Weights of a small transformer language model: MLP 768 GELU, 217M tokens.
Each number is 500 + 40 x the weight over its row's rms, rounded and kept within 0 to 999. Layers, rows and columns count from 0. Numbers have three digits each. The size before them is the row's rms in percent of the matrix's.

# q: layer 10 attention query, 192x192, rms 0.172, rows 92-108, columns 0-191
# k: layer 10 attention key, 192x192, rms 0.185, rows 92-107, columns 0-191
q92 087:532532461535500469516431514506512469429606516492588450510497490455485536454471485460518499570511518444528526474499503545492529497474532536441522572480486529520479487527461503502501471525533481515454467513507551451538498541430536508488562481375515445469585493452476481531490463553520445532547571497571499491520490588462512432487535491563510455484477445558553525473565504483526570453490514562525537502544431469510478483465528525457477508520481474526476570460504448470563475473376504557542552448450447522528435483504439589440518550539467451476531484499502501495531525458544477513
k92 086:467475545473495569506455542490565460579502530482386501505532541463430562478510470516483493540531530446565452456460502484510457511505544490486524504443511483459435540457550520544436476532474447486522463535478493428415514470451447476551533526507458483526526427478486508437444435515497487521476614512505517523521545512423481551507448453488472532527539470527459469476592511365578559502494512515514542484503501474450489482449525485450485466454458522552538496509489444491512490474531499546489561489442517455582525447510489471544526443498482565478531526484477480512525559518519410465
q93 081:551534475523503478526409477487500416545499514482491551512472504441456515468540472495520407548479491422543516522552502499575559499497505549530536586527494549543467540475534462497411474555415485498514487463577505476512503493487533536590520545471505517494559450502528499543433552520551495498510559592557497525527487530495557505473579481506472381503490433548521527500492487542406524466525439476470539455455490564505548492553509488443474465447505465511522509480490479452503434493485524429510486488572471517526558497514466534564447484567522451480537576451522462484463471459467516484
k93 090:432523571496523482502528528528467454466400529498473565395431483528487557504542508436539524483506604516494497528494521504560490545445552463523489589484521505541456461492507598499514575509407520517539434587477526529479474465506486503503519581464453484476534525488460480444473504507533524551468486484513443470556525465495510520502521540497552563475430547464483519514440537521526481500454405486463526558536442512566540549505486495514422483421474474537519518505491448530575460473501485455508502507504458535443489585504493479497527502449466514449507463554599469520527560510518489480
q94 088:494511500507494491511527480468507464461510514544595536458455474473410492545476514452455559494550427516471413474498492515506533524524503426513521551506540498572526472497549445505542479536554509497534507454434538466488496461488450489550527486501537540499589504494505479585422487532470544444552525504596523465477446491574442520463504526450477485595479486525446525495487496570541454559546478535479502486492477494463462521533404513427498495450573538598461568499482490476475493438569563472549525443545442503470465465559460497488460520503467508542565492534570463485537520468486481440
k94 085:494525498551526517520502507531474473473482462487572459522522465480429484420483538496566483476448472480500494526483458565521512525503534430532528631492486444489429501466562493503544509458540529509444506499506527529512529448549447567501414512569544592554498523543496419485419494510436532509532446548544475504481505519474539494560499524490580532488511496502433503485532515557486562518447500533527480491511526515526535416448511536490480517470530526523543516529468501524471529625484532511493519541513433526486421495508463434437492471465451563445569530476506532560455471425478427444
q95 094:521485535473513460483498545509443595483481388512547496473564527491513553506510534544507549475472492522442417482441484540567507553447524526470504485522477485419472499474462408485420490484490514440465472569489490488506471441462576477431448466513498494577472491476474463429455482510507531487532448495472460510511463531490491500502521509514554435544475485532525526541558526571460543409546454532474576515520479468537496534489506530475508557489534499497475453515444497572572504581419512532551539462470540517575588499478513449516476481488494478460420514422478484473476549453497553441
k95 100:527472560519463511448523475517439493582437499520476531496491543564467446493481528524529589563433565442410493506469491545502510503527549604478537550529530543499478505508563458516479569548544467515452525437493519482477488534487524462525531477492512481461505445519548479524498428540521522463529469514571455617492520478436576495508490523522561493498545449515467521468452488551483469478498502574505473456553608463523494526466503516508531548564528559534540492494476519477510466574538538555456473454486488428531493562472459508553524540518479515519478512516419439499535435532446429437
q96 131:500468533441462475567504396474522558497569574512473585481462523488441494499504393499542511518487490549499449515479533485467504565524492519587514471468511460471464466450494525523445496459582556495494420546479469527501516458488470467514471560482426516463583544531547478477477486450462421476446543478505463495495568566489517492459491549492420480522499517512511528458522503543543587442552560471547469528510502425489504485477479481518421551448521463498561491471546487542530465467417503553501489524490554487499399485464527512501467480483463436501526472439459549414526534514512533522
k96 110:517469514529536372497503485519518489521529534522524590523466572462540576534457535478603517525430473521528525487541467492572511462558454515408468495553530497485482489545570493460578457629509435455454488510537503575429507452525507546513527503504502417612530546506503464471533529518503500511448519455520482510471523472471442535554471534508493546427458466494445512529511579473556515489511473493484426515474536528489523512465444473469501513509467426523476467533499499509585537459545496486439529572481439490468446530502503441510576514471546484523516522526510511496489462486491474499
q97 092:581528518515485580513512425494442493436462462561516533536460563481472521512498561508489491417464496441496543531508491494505406511572496422543513503474454425494398581502510465510507489520518469503430489544448513508528472547532512422438443543493507533463528487435504472493473517512499568461541501571507533538465514505527487504511487478461490440512563481381509563442476494497476552517534416488537443502527496467480467550518529555488551520467553541478397532455515481546514482445493462539488545551474511578526454416463494494507489522502541447500436481492490464536541535497562472462
k97 108:519569531557556474477499542551526512472520503608492547538500573575531528463523415532441524534482496464555525485615508565500457515447496453504498481491533407499529526422492514451461431444513571479428587478488535518474529460523478496490528437451461471433491474519504501527464478516426613536523471469565525543505578515506502497432487516503519565455532522526425539504481511470481512475475486522502518489495517468501508439496463472468444495445444529429450457497512544484488506504399491558479512510430542517527518480593447518455496494491521424493471525506454497489517500485468468474
q98 092:493511518493521466462577521503469505511448580512525473531432550517514475449428548477414425398476526512430509520435474558452419507606496523534535433521494507482449497497426500528467539516455485505459488487476443493596538475512465515465583467490457548551516436522474467459502503499535495471471449510462575545494494477508467506525428497502475470481536556485488542523506499416440572503427528452488517495467458550524496504483520474535450478460539535436502490472535552463451519457546530505526484528369515451493533558504502487485491517491540443539498537447532448502466502441423498514
k98 099:513555547525532506467505528482568506529485499500504503455450481582482472475495463396559516561509479464500419485586495605496529479503514499531510439494450534548552504522496570525559518512461464597472532448513506489547597518469545557475503566456449506499451539560537507433560477503494500518510455603570497457528525520541551411485486506528460485487461481554507429517509474489522432488477438603496500522467543566507493499535471493434544474522462472453472434455513508438435562515537520579532482506429500489508523536492483449495435511491520560547513509463519506510449491495499495509
q99 155:515507459472482470487435516432599507482521515518493525511497539521518482542479515467565511517471511475478448531463501474521537396435432553476514503493519513530498546492482552508628464501488502474480507549579485439540435548438514445517500459530516448445498496523434522552438521578540478484492491495518490556520544434539488512487561489565533555547526446515495454518497528464515475496519473524504531466424459494496589558533424527444621528548512522538505528493403494493483460480471398467522498510521459521573467543515458478475502536501551562509521422495490425507540503531550522464
k99 109:422470508486535474514525529482501488522536407473434568467446513477527503512453534396531491462520564448482493441508403488506477443501400556445439462547530505415461382523495484517434487477437496497538538505483492522505499514484500513428454470559492526468549570471522533486508529546479520473559513524516551479504493466539523531494459519482473535465428514498574524567492474515483502548503417482493524509447482563489509422462578533502515468446473516442463534506591531468438512569473456498490500490507443470474452402484517437539524503528463530459468539447470475458470508530468502505
q100 134:512499462493519507545515507513483557501449461489527499490488509458524444458454487506505522408495567534495521535509561391458507508497541443570525468447503408505484491464520522516483505480490518454421447462515476540500507542454553481478482661498510565497432462540552457485480467416479435509502547459454494521530501459513530511479448527512515554487542493436485473431503522477493463520509521548564522583528462473454479470449497508523569427532480454493484512463511501486504510473449516464501456503495566546492417458555474540530542510462491440547430545454515543581482614454471502537
k100 097:472498532451470468481571477491472434522521592531457503519403454563487519497522465492490538520527486442490462516548461504478610620498576512576461519489458459526442487468534534457532557523562474466464504525467500503505564480442550562462523476640519525473495545516425613530483505453501535483527453451515481463510522493485477538511492475519582505448467519485477495496523545516483503465453504476490554444567461444506475480492512462554529469470516445522477533469516441500473463466542474469508499467538607521468513510419470526509541533543491561546470447514511480497484517582518494509
q101 142:502516517545512445524458499656459461554440495468481493443458519467513537568479540507450504507492568501511527506480513492508516502530539488449531429509556502466496441526512513510503591503508485525478444479514454549581578524501495478498528471456469511530587496528613484490503563510467458507450490531611476536465488546555465472462496398469508491523490568548542487564424499511472558501489505464490520439515405582521477517515508502510466477508535473562497476466509451491497432525479533443561483457559463480427541535458533443470496517521533485505496493467474565530439441521465508538
k101 092:505531481538497522512525530574532496479511477534508492410467498539489502536570518527471459445521523509500511490545437523543443490457521470424497405533426479496505507512446481520571402500525512554465526549486499513474502475523513483494530359532450567586417543544570510535519491575517453482460481541466464559530371456540559526507554440471466441525494487507497534460483501525452494512476510527448486519513429551480486516476493503490500453507532523432468476500512510553439534554559486443532524465482482470483523571499455520530481518521490526548430562446479476507528472580446444491
q102 184:472485447472517501554502535485518566503491497525533475496516515504472436557526441513485505422540513511502538506551516449463427464569507506537506529490525513544560516507550473418485495479512471523538498467493533514450421469497466532498466477500519531501560477504493501481563449527525573419508474417461605520520498537531521546543421456519499532476509514475438485497606511483484483530416506525580454522510502472457451503550509538475488487405504517376504533438560464498531564451490516450491513609443532580537526477470507563495546492461523511560415533542478511495500588504494491478
k102 103:491490440490531482473467457515497552559567491506424561566541480471493545547479449429498519542499530503425480479550586453544485553510514518525512459562498500495500497472437480505488472507554479430541547491476395503496506533453449461471449534432440517500508533417545515571537481511503519481479509521493523506493464437562461549448505443542555554531437445452434465463569476450513535469512499460472474451568406594565470487523476556489524493473476514455456515562468510484527494519506495506546511578576508483561553536581499503545465494489412499460468455449502505508527497463518498487
q103 093:467483445523527465446472516462555522498546502535524575519437518476526478520474537508450517439505504562502576583426512505496456547541521490490426460491484455438538511540526489520501496554501512513491470478476499431458444504494455535448528527541479449500526482512536501445483446467562509486518431538511517503524485549481497516573525510490455513630476412506413451524502478480489521512464587476548548549485445532520447475509560431502477491390446497396540501504443544517466567521447505549501452480375465501512484507450572461493419507470515450484473531500508517504456505490501535487
k103 080:519544536517566416519434503487472514546529499444512501529475536484464520554556445457585476469481528505517585467458440550535538490552552504489440490451503538483521479488487551513458547458535460561496427465574531573535500470548507486517405441518549505483464483470523461519427484469550474484525451513433427483548577552443455512426478464459520461468478529488535548555529465508567553494510508442541517462498444497439504534545534511550510505537499469503473503571548459441501535461542551556434485473493472478431520605509487486557557507528475461522475435474454479517471494484491529452
q104 116:498501476530502425513466471510512412537466495522479474500515492465511496491556497484487581472493554469477472560502561497529453497467448516536474480541478446531539435530494498507524437556556524519538484517476554418505508494479466496564484442502506431533536472552554509517474458517412489526484461564525467522556541483589433533457576448471497509536424466479495555521420557428536462527563531524507540521508496483457544533548510545536533536529552511578470499544487457458480428479481393529530510478592419407477498545477502456439437535480542436474534471510479489538505517535535481548
k104 091:504513442507495445544468491524492469547477436493469495577520486483522533477552479453540587483524454490520491445548511582495531463482420550513482579545466434499574561503502471412437434552490472572446418528473485454531449562506528554477520456482571433480476455415570381526509428422593528526479501498516531472462523433492510457464529468492554518546513465481469475504469514493476487468463456525509544474554483514477532567502500497475525480461486522491497491489420530480621518574507487517503476490487480473450449466497470508461497477432504505496510485495460470500527545506500532550
q105 086:522477510552511479494525568459441477519441424498477453480451451524447537529510464498500411552497495479533484508541408480558483528504509514563529491425569488450559533482498489538480480493484449486508552554505467505502407566573483562451590525571459565507506531460514456549573512498515571487497477525507544448551524553515491459540510442479545457473485489476436486521503533476447508569461510469510514479571577490493484460537519444513463618523558466450575510470502482480578501508522427538494487519578500522504520511492455496475511532466452521549486452442557511568543543521469483529
k105 100:525443519493533519544574511579493473572537492554430514429534500558457508537540514484498485476457553488486504478463500507502511451516523494544519500481463497488518502505511557558499472470467533423519497482509518504493516491491468519490488557538574506443535551473460534536531581508441493486521490465494476498513501538441472538545459558479493453495478421537482499547552532424497514550415483439445542496576537438513479464530537474421573437497488500508536532463477434478563568449438502543466490514476545498538493490530566452475525590461570552427526417417497482529433520506403530572
q106 116:525504602472524495539488490522505549409531472446554546447433498563525479576495501529499473502483543517463589537481481443496486528588481561531557473480493525452509443474463439513523494479503606480498467490496503510517576543490507473495552514413493482539550485535489496532471536465484493490531493433423536475505496509551500466542483461536481458549555544536493494548438578540520492411516538599559521506578478513404410531517473458539458457457515535501529493473505555540583480498499513581434484520458535506436445473509493506546521464493490484507486514508487491486491545541531489587
k106 105:487491485418510522496521554437499449469497473493473484486493458422498513552497492543504517475473487538503541553546539527439523477518514456540439558576466554507439481512501490490438466437531445492566532467525425476540506496543572590403505473454476536521458493588479516496475477487554478495489560537482528476504534522442498475494475443423458465481525536417476449526490542540508542498506568474436531539574491498469513538564454443540496409421521532496453538449496512484510443474514492527522502488514484510482462541478535478529516604464552438517477470389500483485493588564541535502
q107 097:520435551464534510498522440498513578509520582592438494521491466525473506472488550504495555511503528475491482446495497454501489497538462499470500525520445525484479452485489480593459529580472496500515558515525447540500494539489592476534506483475462556466514513575516518476509533524514501438528528528517482465532531503487488510461571525459513548501504470563522544466448443530523533514545442520475486509505504442475524554453571561544533456473426464596504552515434480481498494590572476508405552444542507489422399591496499557517465502563605469485470518479474429495450526517489540473
k107 100:465529478476510524520454559531508516584491539539404499443512494541494430541479562556477513487521503482495454550454503554511504434489512483564498454481483532487482579460481453499525524459512526489523510531587447503430526505511475488424466443452537502473541477551573556550506510510480483529554441452565459423440463477501434564536507484487506418445506492524517481523497486535516512520477509459558438548545483515516505571502557497408548517522537506525500501544560562476467464587472583491485541530524513486523578488545562535483613439560533482462475537526494461480541450495508442467
q108 084:518474481464467574511520447515480500522470485518542582502546535469517505454422510450480465490594475473490471508442466548463470538482514474440523531484594436540506500578509521538550445490550539516514424540541519532455549541523469497495542521519436415527544464476494495594481532509541512524472399521543484536546556459503487467528463534460487490502499498565529507439447507456570537514483501481527566480520530528586535499559482448515525468496522541402520516473464509516455454441479488505556513563411482466481527456503525471549525477500519547523492455411483439488581415553480519486